config.toml
n_layer = 14
d_model = 512
n_head = 8
n_kv_head = 8
head_dim = 64
d_mlp = 1344
vocab_size = 19811
activation = "swiglu"
norm = "rmsnorm"
norm_place = "pre"
norm_eps = 1e-05
positions = "rope"
rope_base = 10000.0
rope_fraction = 1.0
qk_norm = false
attn_scale = 0.125
bias = "none"
tie_embeddings = false
parallel_block = false
init = "uniform"
init_std_qkv = 0.0211
init_std_o = 0.00399
init_std_up = 0.0211
init_std_down = 0.00246
optimizer = "muon"
lr = 0.00782
beta1 = 0.93
weight_decay = 0.013
lr_head = 0.00528
grad_clip = 2.0
warmup_steps = 200
schedule = "wsd"
decay_fraction = 1.0
decay_shape = "pow"
final_lr_fraction = 0.0
batch_tokens = 131072
seq_len = 512
doc_mask = true
train_tokens = 1021000000
steps = 7790
dataset = "wikipedia_en"
Each number is 500 + 50 x the weight over its row's rms, rounded and kept within 0 to 999. Layers, rows and columns count from 0. Numbers have three digits each. The size before them is the row's rms in percent of the matrix's.

# layer 8 MLP gate, 1344x512, rms 0.0633, rows 1189-1325, columns 160-191
100:562515388490474447492421523563479455507476447519457547558536503440465521528526461550440553506458
105:487605401537569474480485510486545479443484459621507472519495505503440474476509496468441605513463
102:528558528480463557484513449522442492450456520566504552511529470471652453567550508448516532415464
097:479547520587517532454444437487408525567510505451500439440613433528408416466580523514535460504525
101:547456413469468573431401506516397451377532527519525531612588484524569540529495442505473501432543
095:503524492491495510426523532558464495455516473545544467522459467512429465515445544460529453517529
098:506497540471479554537418547524502417459439621475496510446467561556599523609435475490542373499464
102:486434538443475449521466473565537496470391560451514515479536519548484481484501473487501429487450
103:489460528450521362447454569455526568509435527545488589503496525497495398491438461522426554455512
096:472474584503433486549395512492430537423491452476527459496519469432528359501540451524527500536461
096:507483540615457593459550475523599556463467533531537501411541435445510580468505561493537522585500
107:462470556492480496501529517486477543485521533550519519518511485488517413436519570472504479414480
105:524445464527663556424476513443467495460531453497520508492447529559473453509507569512486524620584
115:478531488543476441526444505626456508525552380512505371574607464467464482536479554598467474495419
100:551586438476505558482423515536489485575531552559544461681507547548563504512500410509467561491485
105:537536489469531470561516545556509529508437507532577506547536377391565506487450476483523561450370
102:443518503485454387482563580516524483491505503479464488523473582592459457585612544517503531500562
097:460500616524425534478484534493487466489597497450503465466565498434520529509554503422504471503577
100:533437534521499499516520453591389476530435482543530370516602522479517499497413493523554454512436
097:512621542492442535487501512521511545463483418493565452511474480498536578484411588360550482474577
101:538509489540444532537572507574553494574462547473477487518492556564518451529507557458480532449517
103:448545456492519490461584400497515445484498359480521449555436487549593546585507473464538445514503
106:499477533426456545560488559525537541492502563559497520467510441464495491477536496514370540438579
092:499540511565565447543516520454493404492548558446504575482497549548486559487478467466510523513484
098:562544578484583560461523553446474516470502493443494507429490511449525529407565519495465484530560
104:453538436485524510439552549426598526610560534469432586529553531558502532533512447575500521543446
113:566513479502538557609500446495404531450474610495464498562469549536477445449459487505548574565499
103:496488538487491504581493526509455564481489530534482406534528433568446576496470443579590521427530
095:501554545463544515512354452545493541477507546418382532450446485467467516507449461514464545543484
104:523533626467466553427464510519489426549497507498524440524478508458477508559504496476532484568562
093:471526571603565485602526507518555596470516471427488476493539454427547534488539511482471469528469
097:485448441511605535498517586551575547496430459434428571477477521517495550503563472412523517374524
098:383515539545428550516527522492497526486478571554539434374479459497513526568451502536456422523552
088:526542531509464448444496466461521510606460410450518400464581453476520563501394398580523606531529
100:581563471503523393507465534380517491474400587539478577539488469544506510435453488436540500369491
098:516589525495473526554524551541469469536537503356479465519479558481416437516498522561579465599544
097:534544420494441538514507552492415361491472582427516576502492530492579467514478496465421617460444
103:438521433464421533505447498475441470464420504513557470544445512513457504469521454474580547483511
103:483447478472490516503481612551527435511536527439432545465395517523489494547499480378474561416581
093:545489442493437414528550528544486580542432401461398495566446482553454559533488424451463398436567
097:502537490516474569442467510494452463512517613464520499505589426510533437579491558500604523470509
088:555460471509519496529423433495412451446516586441523512483372512538457518462612478476550507492483
104:498527455554517499439490509460547533473476483539474470527547472483500478556573423528442445507428
096:514541565537532414507505455472364550496514466494518508382557462492534558434451505458541485486508
095:516526610439539541556473513511511484568476537442560478517483535484504535520527450564453542508540
100:577427573449411491529540541524566445456440491462532462486540529573548397545556549476503491555486
101:519533496520506500586593539466486541492480449523540424464508480557486486475495462550494469500575
099:506565452421370433523532532584473572493549495493595481462489437462514451495526555474534475465382
105:593574543605451419483529564598404614519448486549416582579472481503473561454501502539528547522484
092:541470580559478482488525516469477480479503574444370452452513499495509567533553562422567544507539
087:539476496460544516540461476498538362492484483519513502493519409509515511464563444489413524414450
093:633528503533485550530488436508409538567467427483524504474568503546508548463437482552514500448479
104:518567487427405538489503466520472481440442487542508461462455470510471448474547426600455514515503
093:493474551469513545397398526453429496426500413638524568490434544517503481454469567550577495538493
104:498478439579501474473596560497494529473491454486515383514465573547468550467491578533531567523509
103:589519487601482547527456497454527560481550426445531481605493479507520443465482528470494567491530
106:530493555456489577497478549464531544532464577457463486490581491495492498446446439510572497517512
095:463554531508459575484480465492478554497430479518425391510425393487489575430494485546383470584543
105:490499489588502601526453547560584572460454480502555506583489483544505468536417510445630401513627
094:528577488561401510543437483592519572461514490383428462460556513408431477493498531556374500475451
098:506503509421608598498492460529514559457476492486568548522507553516462513464478496450564468470488
101:471531482420519502522569461516444474508518418444524525445553399464563596484534524459499479472538
094:515419502519426574482451476470398552469462484520428496561520510451506485491521485470491476460470
100:469500490470496495516544490413435484511439505511462538511371535464512495513557504536501444479573
099:551549452458483460476519575469573474476504402496495471482529530485548396456445509529564474526550
105:635579598458522537541452575491542533558498499536498480486481451522535496535540547572413476547506
095:577462510525498435454511561550447418475455590564524428485491521529474549499550513563434533554633
098:423426489374546545465428403395501499474456541517504474473426565470542512432485556424449512474373
105:420482411492504471516462474553556480549412425465461511499528559612535446559396508497489471452499
092:488550504475495494569483459526522516480538541461466522466492456505569424513472515541454528475452
098:449502504337460512509522520535364440526456467393567452436505602422526474493457421468485552470569
102:514505442510506608498530414495541528502481465539509438493514519564505488416431453629489471475598
095:491557476497490506531491473426518465439506555478496441321494585553420511487491492524553464553446
094:492629491513453550470415523538536556512522508446493506439510486520408491535538449483401443569501
106:571482489374457520522449539448537586486478445488546511541600505485511534507570488369531523552538
105:566608576478525467586446496513463484513540496538441516470459478510489489444522479522450534516526
105:520458519502532494425476497544509531576402537566429505618442486473591559457524559496473501552398
092:552508473494446511436449478517491558407558509531484494542425528536548466514482497461547489457435
101:571567487484543495507430534602475575467476512533451535495581521532471345464551452524511441485413
101:375506518507455599556403525537488479437493497520491464484489558530513501522598472499553530538522
093:550542490384479537462533542605491517481516431523449455490517555465370571434490475418591518559491
099:585577511512501550465499417460535398493452477552437503506545458518585499467458511534606480448449
097:516456503550410505597519495493522513509417483503479434522599481560415444502419522408456488483526
095:503512444478430502485560407488487538488521586462424465505557511585628599538487522469503441442506
102:543514439455506497573439511464484547458526530515535386532520490547453426474566542380459488509455
100:436514612483449467473418597509479483487411483518554480484537442508458510469444524417458538503428
102:503464438547433544488530481567565508489427547434432495462542525425477384522424572595443431494613
099:406473557530524555486531513533458499535547462586532467467532575565418405491546498457575597505507
105:513467549436490498517471414469558405482437539519491575527450498573583611478485520554445561568539
100:510490556485455483513535572499492544496467523452443461534447500487533436475496570519430493544501
102:534471474414517495499508555574506533449520477523661508571518482508432571393477512547373454482573
101:585463512493595580567462458419432411516558491501530499498499347551552465531618568484497522482574
101:407461484542407478520518502559521506573436573588503544453513546451571452632490573555450568563522
097:480526482416460525490486468362532512460522528544417484529576561526591475535528557487475476471491
099:448542459488491522443575453564537544526492482416449515483520522493594440466484533542476517523495
097:471486546447422520522585525546507416581559375574496491547529557542467537541506478525510440533490
100:409548501570457462499592554451458498393482584377445506603527544385455533476509544475475438476506
104:363487454477508623434507443467470562452500464461489534530559524556424418527554533512509511471514
097:571520508527541396430472531578466414439482449495533449519599417500435447511550514630510477578581
105:585458478512529583505454485497452597535480616511450540408482530518464490461524423591476485405498
102:522466427446438489474528639598519527626462422477541478563564546525437501481464461542546474464515
099:592475559539539478421521483555562410495402496381544485466488490429536502473595463480536448447515
103:495519517452556466495451551485421471469527475362520485483540574399485493510632559501426599505521
099:453531492541500513473458430533520534552522488539549508562452557528439441532577568425589520461618
102:558562478463472516466479553486545633476506453540596506438541481579412507531385477559484431425490
109:471584405434558558500543535494498485528462466458501495458448510498566530528525578459486498472544
104:491573504489559491499462444508525489434553591487483427571664593542539499485550502528434488502561
093:487533476575506510563482476483433520496479456491440430502491562518460502508526563468529519411548
098:464548549464318530445514450539485405439445527552479506522565482547492597484498528582461551508570
094:484500579398433587468477626469559518416570459474477489527496457505533597522498501466443481490535
105:563543488496550502602465564558547491551476512553427465531477479470436468492513509487483509483459
102:480571477507491479512589441579418414475488500530559515489503477542522427561476528564476535497521
103:505458496501483557432489506487384523440491547484425507527470447484400523643559443541474513473537
091:583547517481454533559467405480517438511445534516503507464496509540461482491376573464439506548474
109:541472586544535425494471500547548421511556476558513569460570532501476466475463497486447487521487
084:515520551551563446538474604526446471478561518406522499571512513418428511559479498498454435491542
102:655438518491515447496549550517417508542506448577499530394474517494576477387573555373434531559481
095:546568437467510526526516504496522439508489494507501500509545457597571542481527416558482534550484
096:563513509545578480458523463442459505498513427525533512532460452586413564447447468519496492558499
102:544532473489465579599540492519531574498573543497572605493484490553529535519446485493523514550404
094:444538465491465489478369543508522460473452575545506607448524477582416556468457568426498562476467
101:515572550504503472545573543559462450545554390514523482540562532514558514514499501514495412450462
103:540590439515582599548438485448523461397472577486454515384416451477552465412532452473561482494618
101:422492533527594518561479506517553551474513544470471363468536461443476530487437430515542425383517
104:506511473574522454500524425509620545439436483443491488458524571470546402509519549562545388515519
098:461521501552565543519515484519552454448472378539575578502520441472441541461483537527469460540499
101:424497448589588522497420479547538405486475494474417475496566460531564413551473544550526582530439
102:486525403539550480470520637506512528563562521435492459596355485513496451514586490511517528528530
103:520411459376516482472388585494439435469444450557517513449518462518552520471577522607478534513482
094:515550418526511522500497456442519539416468503442506475569536470475457487562534514483503467544483
104:526455467495502560457539554493486461557546508433609546486384511421484534579541564585470494571538
091:526475572453546480506507540515521503461553483502501484460557531462534471456505485488451529522564
099:520538493398572518505598560483487494541407552465483408465489482544429559558554498496516459582523
092:563431559405474449459533565386500553481470462504556558511516526427601502532464454534546544634465
104:466445508486475471403507572564381468542499513494422515470518460602522453507478490566448447455621
099:591503545489480569518497522570601430526492473458397458471559479609538542486517485554562483454477
100:579522463478496401592574491568460489457541461493490497459588469535518516581437458527509532445562
# layer 8 MLP up, 1344x512, rms 0.0663, rows 1189-1325, columns 160-191
102:556450557490527569500555469523495483532562556486445380513430480547472480469412441434511400376507
104:502510572396554513476436523503426574493596547450543497470461520547392514526543408494578376462431
101:564484530523535472561468421510410497463555517426495442449536510556462597378511467535380542570482
098:513617389544570531491544520466543555453546475467437458469567418507549609576506492462501458534464
096:467504409474454463458491500485441547453480479478502552544558546479543493461493371438490492597412
094:567505473550532452479508557561421483509532543565394472506458471472443445506454463371465396509558
096:493437555400612434501471488468421451524456455493459425520417551460555509524516527515481455483412
110:507488532458485442538452511547515464478506495421477477469541487447485598470472464551460522455529
105:477553402377520492566524468452490382471492528475488427497523468455473478440561517439576536493585
094:513514462467477506444455555422548599542487484496473532601548531538604419480545438489457478459524
096:503532486487453489523441560485442552374424503518576412477541444480550470428533466589442482512487
104:494373449488515558461531539516492473506487464520575561576483490540474508451559472533409491431454
106:521476652422387410517518528529477463482539521583512624511500479517435486500476466494530593581453
111:546530462506492476440552431488474541472456510524452383520497512491500506428467584591421529494453
101:458517511467522464536564459577480495522547437465577494479478570469571474531520546445476514423414
100:593474515503622496469504547519374540561604468496540468454440569436494476482555499538526434508545
099:411417457499492508439530497449519443541556521551590491517384463573533521490493554513440449533502
099:523524506454480624436545441496480384364545460423506509511565556449614531471509524556463500539536
099:576565460389516491492499560464540514516582433507555500576439548414499500487508480440454470540508
099:460524530551433430529550457480474463545526479496412583502498444368482513466416533469436521565446
102:570487536528471531439528559518487482464570508466485533505450452436572510479481434470490443600446
100:509484520477535546473523538556403504527557502522574522507474423499584421434529471460520529420462
105:489571432608507528468467469487527520547403530480477524488505501509480461473534577519430649626470
096:590491489445469509504549545461456485569576483463558456491478351518495467471485568429482523452497
095:604502578498555538471583516397511553495527466529525570490530486473546482473435431582427553534587
100:492461412410490513442478502554546527529468472484439534468444549466599405442497659562491507420475
116:572508426468530509501433459418535517454523541495468379414504588491545509438505477498435498515497
105:483407529592526578585587477556540564486478447459555461438494457350465413469482572483419482549408
098:483460539590460494551515496567476535468521592441571476508448533487510453545554528521436496557475
104:498559500504443547442536479547513495581521497508472519516557484510472452414485548522527536411500
096:461440580505494431408513438524467439523523459541531547496479508536529548590416521399538485501475
102:508520506475462536529542534509446468515606523400489467551484555511509517451567538472490555414588
096:438503536479458526482575582485476496485551481571535446572433563512341497575446547543388456536437
089:549489503517518492522481538502501492529488491531544496482492526542482406550418511500416426566473
103:497419628474487522524567489555578490511500499452530579466526462556400470512460445499549581507557
098:539521442522427467467503483386447446497439449473553520495510455481558500513515545573573572445492
101:568475496426472417554492440505491474484509531548389479511544497578562571530507527465473487464473
099:487544517526501569511431480514563500500490502531516471509589475525519407521503582501506501491448
099:530451494463554466542473505493497475563473506584509464457446556563495562480554535495581490505485
102:513498661614499449516473540475473479473426474481468449430545568554466497396525511484478543551431
094:501532505422559552513592502575569528530489516475395482388549399516535490506474468483537530443377
090:537538492530432458531502473484483559501462518549475515570552499447458567524533511517504503533506
106:506468576491432488413485579608450536490524470530570587543450535539494514421444425467443534446496
088:552457533482551537524459501490490420605519508475522570517523558437429479547562479536559505458506
099:468538499422510523606511475571455530474585555506594562457407557537386460505462460522538524496506
098:522538533520543499513436518580460533496529452509480511576554513593517435462497545555517524529452
098:488485437504417381445515461561464543470548488507519484584472587511455443556571470470519533464436
099:397460456509454428540489447543449567572542439531478665498569417455428450521489602576564441545444
103:568537487543540493422471410524460510486464594487479513562401448443508424526528562524460456409433
096:489476479527504476515593500512398536596512523438438558436545513537397441526563599561451475498521
088:566646478518527430506440486569550368509498573401483477526569404495511513469555556574426476445565
092:542478436460505465504425433517489573432524539478447423484511577525463488544496519391483493479413
105:500528489590527514499477403515596498535574558525548547445541505435565496482477510489464450557477
092:420476480509485578521552470436507534451448559495522488476605568515500509518420494452528484421524
105:517497425572537564523507448511477477404513474464506490474436395573454515494354403481499482472526
098:503451482519415461488489500461452464500487494470521421482524495524559410485520583552536498518511
108:487538553527469530553519509454487448589485571515575461537460494575510455556474476513421427513478
094:435541507514451518454431446546585484519445469627501473389513594503473400539512544539497523521483
109:471474495445529510593417572567469439514493487499480480468505515458426442533496496616477438527454
091:505493563489551523550478499515523416542504456472518520475402466556513501503554518505541494401468
092:449514455514487547527556556464409439463510434495480412443582458433520557507552530507468549459510
104:466465374543492515554593520563440563437403430380519479554589573556469537471482526424461491517514
100:539482341435591502539511489480465578543493582505529469545409502494553381521590488476512535460521
096:485492505533539501586510442448541517506489512431548477419471346498469533524564513514525507600499
102:557528442513498463445510582507538589448529432474556522484512563429494429459512572561450553494548
095:498540456449440575553544615506503563531518436558452484556502526492434573470581445456460594473491
099:514474512471458540458553495462491543418509509512509551529460383525557423493503427542463521494454
094:526475478391504537413474413498500485521450534375510473516511503492466472440510526567443583505517
104:478498477484430499498488458489531393420485453437516484563472488543523509461547456440582498505391
094:497562468512574440502461528445502461594572396436512526488537580514553531585421530521438617497467
101:553478452458488627461451540525443447487394501494498503381613544524471474484498544528393484491469
099:500521507431468416501500470502425550492497518540550462468500465530446479537548621433469518558475
095:436542464413506508542494457467464412446441547544468545464527573506460502481509493502461495491556
095:508506523437497478471448491439430484577501424529548519388457496493455518520467508499507538534582
105:470471535358434479527440467494539521454506603500417535512500496549442508502521586487537462475533
108:409379549474586438525466537571483504564551592537513477442445506486527505550521508470506467562548
103:511503485440462569518515625465497552483475441469436516522533484482596489461503453451401514527522
098:461577492535433403442523507503507463541449499547433518448476462576482542568433479468566459546436
107:575532431429517541425581500569458559534510525482517497498446558530455422478521465515377511588424
104:493432446573517543512446541479482560494406480506500464593489441471566460550498418562564568579495
093:487541555423511508499492483537533435511482521465553476498582510550540470374491440474495524541448
102:487506504558551531515612498422443388473368528515474504424464402423495489393551434517488487473493
095:471461466535432428514495553493447407526551502511550484550544532528458406461575498509446386483571
101:525369494573465486521509593516520617477485440488436483483449491452477469554457545484473444531578
104:487490539474548451364524504398509521506473495494559524547507459500510560498494467509478546521490
099:475423573570480534505495482483506546528486534581446487509527460449485541528417494568456496496530
103:485570463539569519597562547598538530586507372516502534551463533485485587533414398450585459535471
095:472509490507445490590485498452516415581584453542470496436505502498469488533422451466531566577525
103:421481537450577496450580415505486490409485528529552482498529462525448538519566506550515586540498
099:502490448557522380515509409445560467562570483511546561499540530559495499523520529485509589484448
098:457527427537564440432476482523479531422500550443604535416484504494589557535421495478450573508527
089:419557472577507399483455516483518443507518486543461498503495596416478537463434457490504530500467
097:619526482649456457608511525566447465549511485546571530433582492473446532447495538509531459518428
101:499523491489576581455409529521475526538489479482526369455475418576573489452555508450533527520515
098:461502470581528523531535422469508451456441541543403505494439423543511434466503408454438480586522
104:403528524504533444480476513499493530442389437564544496515520423439495534569478449545407538572511
097:555446472513555515482375486565510529527571387499445431469446521565529564549445476461536536458587
103:568514492441476527505478469537496548508492386535492474503515488398548389574461555546469554528536
097:509536487470398431470338487389408466527541513484378449499462479394576488513482461518469502457428
111:506493515499362578510656508443533431523466585450540429422529475418506394529602510552390490434481
100:483388510533416571512410505516451534522422503510534431471540429527450564514477447497551460473483
095:569491525424466524489489406578593482475467504485508462528471482550448520480493535550559538486470
103:491486438573503522531417555429501549479397494494525515412510444475600475466545505554441543523616
105:531488452536476421370530588469464555462549455486482446540462526476506485501467588556461489555483
099:515470439471465476429520537574507544464469427462448480449515480534474418563492438473462519497531
105:478459536509422533626432500558530386420536465494491472429520459450555436474520519565440494407555
104:540488437525447465497491536411480504495437543497591564551515514409431550599507429441519411461508
096:504515499472432489523479528441480491485407545535562422487499494538538503658484471565525421532536
098:582476484459585534459417529509562493533477503506507508527499514475528478510397608546498484425496
097:426421425486524522406568522496522490542444468592508508481535458558580574554540525561464439460507
106:391503540554530493506549516511443551560493558448633476568481549595575569471466451489528455488449
098:400567533507556455529453480460511435533537475521626442580502508486527576504500555506414491558516
102:503467556558523604497534484461549521519489534478589583508527592478500452387534519554555541441491
085:650495547493444442454465380473483433539528524441551479402496477474460554501558493548443508522487
108:431520444437461472595507449518596545491514464483539415520433434535516468503524492467448519465464
092:466561526554511490530440530507500421453551438447520440541555498561500476412530436453415517493479
101:567464556495454455481502464482538520542466572539592618522560550418454481463451599524498498485563
095:477483520545530546486428625538613531466579494552469479433558520462450505589535510432507499405466
097:514506447498457449472468573502515492580474539512492406551479530448472509489537591557458534594530
102:486493532563489418476515481538524543545470489488417491476510474473470554473571556483480505518457
094:557469554463495513500498517484468475483531546499563508426534527484546516492430500502577412487511
097:584543506524508546489487480545499572494572543538544541465477610537409618431381537474498503492342
102:520517493474503550520450623572411567375465530489476397495500523474555472486570506496524393388467
101:425606476506458604565447484386541524449548491565419515452550553467602546534478541535471505557537
094:447533485524451512533525484474556573569527484435509520484482585431474455666572457495438464526542
099:490571456559450521510511551426484533542443404420629483638474441486550524487473614469499436462485
092:502494447507489472560405476498429544501495539444432524412518466546475388464355484584431538446519
110:511510522444497460439473525527462511525515491550463547493481518478550519483427529479499574650485
102:504539526493498559486398458437510555488413477494477442482511531568629459542478547442548433530479
097:481473524467422474592509574487430467496523528539538453495528530485540515446483555501458511472432
099:500459535483510512480556531534391437480570394445494587494485526457493440422450551555456478501587
096:536606561437476427490466412517485451519505508575515490588462483549557462486474514475491513484476
102:521483491475549524433493422490533455440539458580403532538512500438572550497427476498515365528504
095:522439527497574407494461479429516504549580498482518479545547458554446545485478438481482488462454
098:524539419537434552540465458482561521522538402578544570531565450487437478522461471507635416504439
096:415615540534545445565418491444444478521572535450552527469520452506615524577471484529497540444547
097:517544506551528525441441526501559552548499488629511492489489469583573513459553496532615509410509
# layer 8 MLP down (transposed), 1344x512, rms 0.0387, rows 1189-1325, columns 160-191
100:592364567446535466514538466431480539569587504528569530471417513474559405541432511486453484498556
103:546464486533540592467523413520480455488533556541495476483634507470510436456461465614463517505408
098:484462402548521524499508514548505515539512519506472546514539528415474528554531529607533614457580
098:522488534545365520413497488491484501545544483461557476597521393406514491564569466373497427451519
098:565436551502490437534581563550340506331484544433474501572581490541510444437495464551456523554485
095:491591545445478545529492552523527576524481501514456484383481477493500556559526497489421451526472
097:452558529532448471595519591476589543478525474498555530483464520510563458526482548578478494490499
115:500565494468518525458486487483551449498436526448513511505576475501500478440437466468524472494537
104:575575519526479530533519511502493537532561544517511428541504525556536473496543516522598435428485
096:516417474443593563537553400610494490539548567410470509461608480513421534515484486525451510482523
096:495581429587564473455472522384432504530494549493476392560417527551469510546612414476483463484496
107:437480433421542479545505498492520466529469541598474516430489480520566472523521502471429467564522
103:453535513503441485536559566515433493523476508443450549541523569519493490533480456442467589486533
107:510577458536529461494512520568550550499459424550456546578452591513485328447502586470552513572447
100:524483407535456565493425532523464482563521548434539510457558597463503514522530446526483493545487
100:453511470506506512404447524477585471390617477526539475506556563596506516464496546382467490495592
098:521475514491525473580418555436495466504525525533510509515536473403477550472531540482450477495546
097:529500556509478546539588518484530451484523493500484507442567550513486474480467586505423417556488
094:509496494460573492481481485476481494466582463606501543450431527528467489503517435501490544583412
095:581611542493537444496478452485534521469495470518632497553467535524489481516428509530477500517428
100:496465438460469554577502530439451587530443492500456539510502461466458527477497523518419497484488
104:487495500421509505468519530453499523516533524572475527514467577527533434504494534440549371509570
106:473465504527509496421491510527479563349472455469516575440509499472425488481538567547427520564478
096:583443428532508513501535572510461477507536461516532474474451574451478543489543415481558455437528
094:522619465433508512599547396455523468545484524404446515495441530503512520469578503362543538457364
103:425536445456460546433529602568474538465564509515474470491459472467531517526407500489387449426478
121:445462506523470453434513615585564496563502409453539548485518423505564556546484635542481488415454
104:553507476526492495522544467604438539378431501487408526549574582497445419439491475490495529488466
097:513419522665431555471473496447532479593451534413511501470492438471511524526446424552503571490439
101:569476551473429583484563477468498502505507473491484475466467495500507549505466576507475508478510
095:492525531506497537496492491443515515543541486479512453440484431543471573462501439443507515487599
100:502542456396485504489468452560504387506550568502489545549566563516502566405552541502502496418540
095:475532492409623494440527520498509480564476400524474515526435422467445427532444475457567422503569
093:524575508463420530484476472501498572503508465563516558573461567495459563416412506441434398448393
106:499423485421495576459482534517534454486553473485524586486478485508488396484567520485482502464579
103:540529555426568466458477497503505491481500554442441490598447439502472556526478485505488570542489
103:572480539489542459550474493518492505501384465482420399467539538494468503486472499468473482601501
101:469508503421538560494576527530569563508461464477529469512489551578556494457543441461466596616551
100:539541420553367501452457489455508479448489559464490418497456456430555511459566514473368399607451
094:492531477576414513545522589476495469547447503425621514520473462540498468368507488441464500572594
095:458502544558469523465501538502512488489554386526580476533429521579547541460457460502488468507554
088:381556524415643575543458465492532464417493454454529501401584531558488503512427492509481506490504
104:561563447497627497447528606487429465527522541503538468472459550525542522561448424481447523493486
096:493477503513469559508409548544473469518575521516488505518527581576515558506423555419501619477610
096:520542507566531524612491512529557503545498573468406559527524413548515513481552506544508528524516
101:452486461488504502472404530477478557509524563466440457519448487471410507522428515535483432567459
102:433553427585438497465415570545417518535506514524509602592559511517391484568507514486490504546474
100:511585486519408524452447498425536541500497478481512522503367447535550536491492429521505506391465
110:470579464437542454515425589492424490577547571479498500449589463483495460541444470511500471474489
098:489486566509526466510479513538555471571519585499545519467457524496479514514523428534486486487555
092:393459512510515523466421428473438525503422538542557478497405517491528610584498468488514516474481
094:434464517491563561395375431673504495553472479498561507555530456557556442496493491448595482548522
101:487490468554518566576521584529539471557528488534479514442566444524523431602440475443564569390508
094:422493513567505566477463497590562461515575502579525551451583535523493499522497463542585523482483
103:462451516432529470523535494384500521467507499557516429559520470588575455502514476491463462601609
099:518522374482493562536503478403493535444559472516517556632520517512539482450493514466518500437516
105:520431578548480463493547473496449481546434457512542530531436613600519518581410544443471483507484
095:555360511517551538527538537425515522540510534466507636540531433496494440502600450408569492487525
109:447462459568623433587493484481567597486466511547509457474575486543426534516602464497435502568410
090:383492492524534543567553460557445508472447469498576474465514494476513510509518498503543467471522
106:577482503495387500505586514380464531473598499489546481449553504558463454497501440520473572490417
097:543442543415479484473497485433501405368432491510428471590487426525478515514379521502512488494525
092:499495469496501503406459433432528508482508534492505514446504512506523507513450447476482479455445
099:465611512529456368467523529417459493461496511516529523560472450519519565422624605418541559386493
100:416555464504531439467475456602461518549437504483443538518553539479494428452506456466495630514456
107:488426593535530562472496474474554528464484531526565538508532522454558489520434554527471452514439
106:536504402554480464549392468586575604466502499513474490522535515429454441558487541535477515574468
093:445493555564499452471479436404503458455489501559492530613563557529479480477536551597488440437502
104:457475475509481585588517562484498503484429560467533533473507497521471494423546549530552458527488
094:471482539395580559474606562488532441420486458600439518505506601501407527556455460480546413403547
099:548449470481423571477451495514554474517458476558483615532530445558511599488524539528476464509487
097:536436525418418573431510411509506505505594532503461449457467590476514525567544563403485453479549
101:558562391522591459513483497471524537542503518497537521454606490589541556544374517464576558565541
095:507532603499466480497431607398569552536443518509442463619533534539544591513493502523481613530507
109:562534538426356480511516463484491510417445504505508428477496485510482476453431499499544507437464
105:487451548490512489473567464532465447532432575472453560548530565523489507517481550526472522492473
099:597515450485529453467399446458482529513519470461405431577498527512581454542519517492520466599567
093:511484562594574464475531588503531501397440609558516445439543503525427489488452458548424625499520
110:532525493596508561497485507555528516554525516513509506517493500599449494520596542581510559541493
103:521553521511549414445626497443521517423551466517512474503472455450494519490447517463502486492487
093:455475505487438397444513431479478508468372491530491504484478522580484489454442477522362533441450
103:544508509468521545517533454467502530601410517563413406493472434546538551497518483495462471497488
099:548536519506485425456491439461620401564514447585477510504414403453512526479437541521481506507481
096:494528481536536429534545473444513570470527499516482507472504529517520450508504496449429567410456
105:479398568390518440490540507441456503577500469537541497435524547472552517500496438515451516426474
098:461461476508523411454497395522537515617481441467472460462531498520411440444561537545512623493544
103:414429521556512470482508527474506490583505535591483519527499518465537490548480586542517455440550
097:515544573474476446442476446481549546446491565471525529494556440573503428549472435417553477561537
106:468464510417514537482491481522473546436557535551592468543467425492500464472609387577563529505415
097:519461369447537570456485522472477418434539447520517507436544484490608543471506519534525512431538
102:581418491434476496528472547494515461412519516531554504480489480537528612457406483475421483417498
102:495519493475354474473503483439486448456533551463502468449503552502618542518550569518511520455478
098:472440620514455457521514589583479552419460479494521540504578465452412542497451446524464485528586
101:588580450486528510466521517433584517517501525593509512633540470562428512471522500524544485526583
096:445498558622451568578500442469556546413509485474514572419552493461495495585462510551423523530467
104:400529452478529456432545483539477564568459432547543565498503520541464466505467447534562610512481
099:564552395504495471534539542541495586508539496466532452533548382552414484411495458468504558542499
099:427542544484590617504500475439514492468560482507497444571541450505565479553462492487395546471557
098:466442465431442612473521515542532480460511481455545515507562516477460430532490540443418541525461
115:494448453391481483457601473374498552531455549435505464536514440491455509482565519478531538458477
097:437526453444485549550472549577489569493486550489529473491458526526444525562472509521485561471463
097:427429531462556485485468375489418589503548633511515489531583538471476544493489495592567555484540
106:493535505497424498520481584420476520565539493520370495495476511479553561527516484522458436596577
102:598464453540443510508541469503456491420477446548542444597560541476486472470545567458575484469617
103:511455475431610551395620457430463584543442423532489553533574498522470499502429526434543561479496
105:460600455521489602499487538435493480546485586589500464455483495484526558575496534425490605565614
100:537503500480486457527425605491581489509418475503511458434534592509511481510496527560500473506510
093:471484496483478390380525462485510532507502506523530513442482396541392520570415424469422471525522
098:542538433468440499536409498429561523551393594546505404515488491463437449516470502535453481523477
091:480471554579577476497526406503517459399535426417470514458494532537622532533469460462486448484389
106:519499465495415483490469521509498553462527498480499424455447613537417518385504582511583504471484
099:427506442433572484451467520481538614520596409584502507487453506491427563581505468533528517472511
103:434452463507532573447479516496503499514530452462567546464407493481515503556468488523576525430471
089:492473512512462488515588456468478488500516466514506497564505417500589517452472473516467468447544
108:425443622525548518487491564532501535546478557526529418515486484523568574546513522455537542507552
076:637486495539497540494477475512518471518571434555522586615488561472576532526497536532511432464545
101:486557480398475506480417443553512495534493517540497518490504452439417433471520483464474516551525
093:590477496568439538512533488446421413527545528544510573544513448536511507532532408521478544500477
094:520541467482596437476497448536523560438538430504452565487444543457511532507487550517598473500474
101:495507516615580551477551505473532478502505503452511443493482534536479488561484394530561513551418
099:502511460491534508496587534540487465508460525504499448512494375424469541464532441524517494560504
100:562587514509517472443470455524490552450526475479402396506561476470460625477494445556556485495519
098:470570555507583521486544508426461489521447474541464550463483531561506456400445383579467531425492
102:475531474545432501462471521485484475382498480655484421540600525427524468491529483583537528557519
100:537529386409471441484542447462635505559607493531468566503475533466490522494537609523574530506458
097:515485524551491484524485560551422469517517547514473524492502416554512544505542504563466432498384
096:523506556529544491530472463575519451510501563529505454427577461563536394631416538454469509519488
105:478515500458485442545583407592383498531511481548534456507570461412554449515426450579506472509370
101:483560567545560466508512548560535589418481495480523507499476503535503484445497490457485540470467
107:509500522535565522549514509513515574491511563593587517494476536473542444527513548429500480570488
108:548447551452421459552476571501496432598518552524481484530440453500556438484500494604471445485484
096:497364494432499536465440450506484467545522474458417514482555540443534544479516539564550533546500
098:563444565525416567471505476602557532487511516490492529510419503391554472504525531592459476575497
094:572528372547486505445541454603472529425569498496517455518532399506444510472562562602565432435604
098:502552484526522504525574530478535638550564555458489489535508564560403584425554555564494564488450
099:446514500436549452451411515502416527449468474485553543488426514394543457597448573469494552525569
101:455475483523483515502596487564466520473541474456503560576452549553534490443440583528524493570503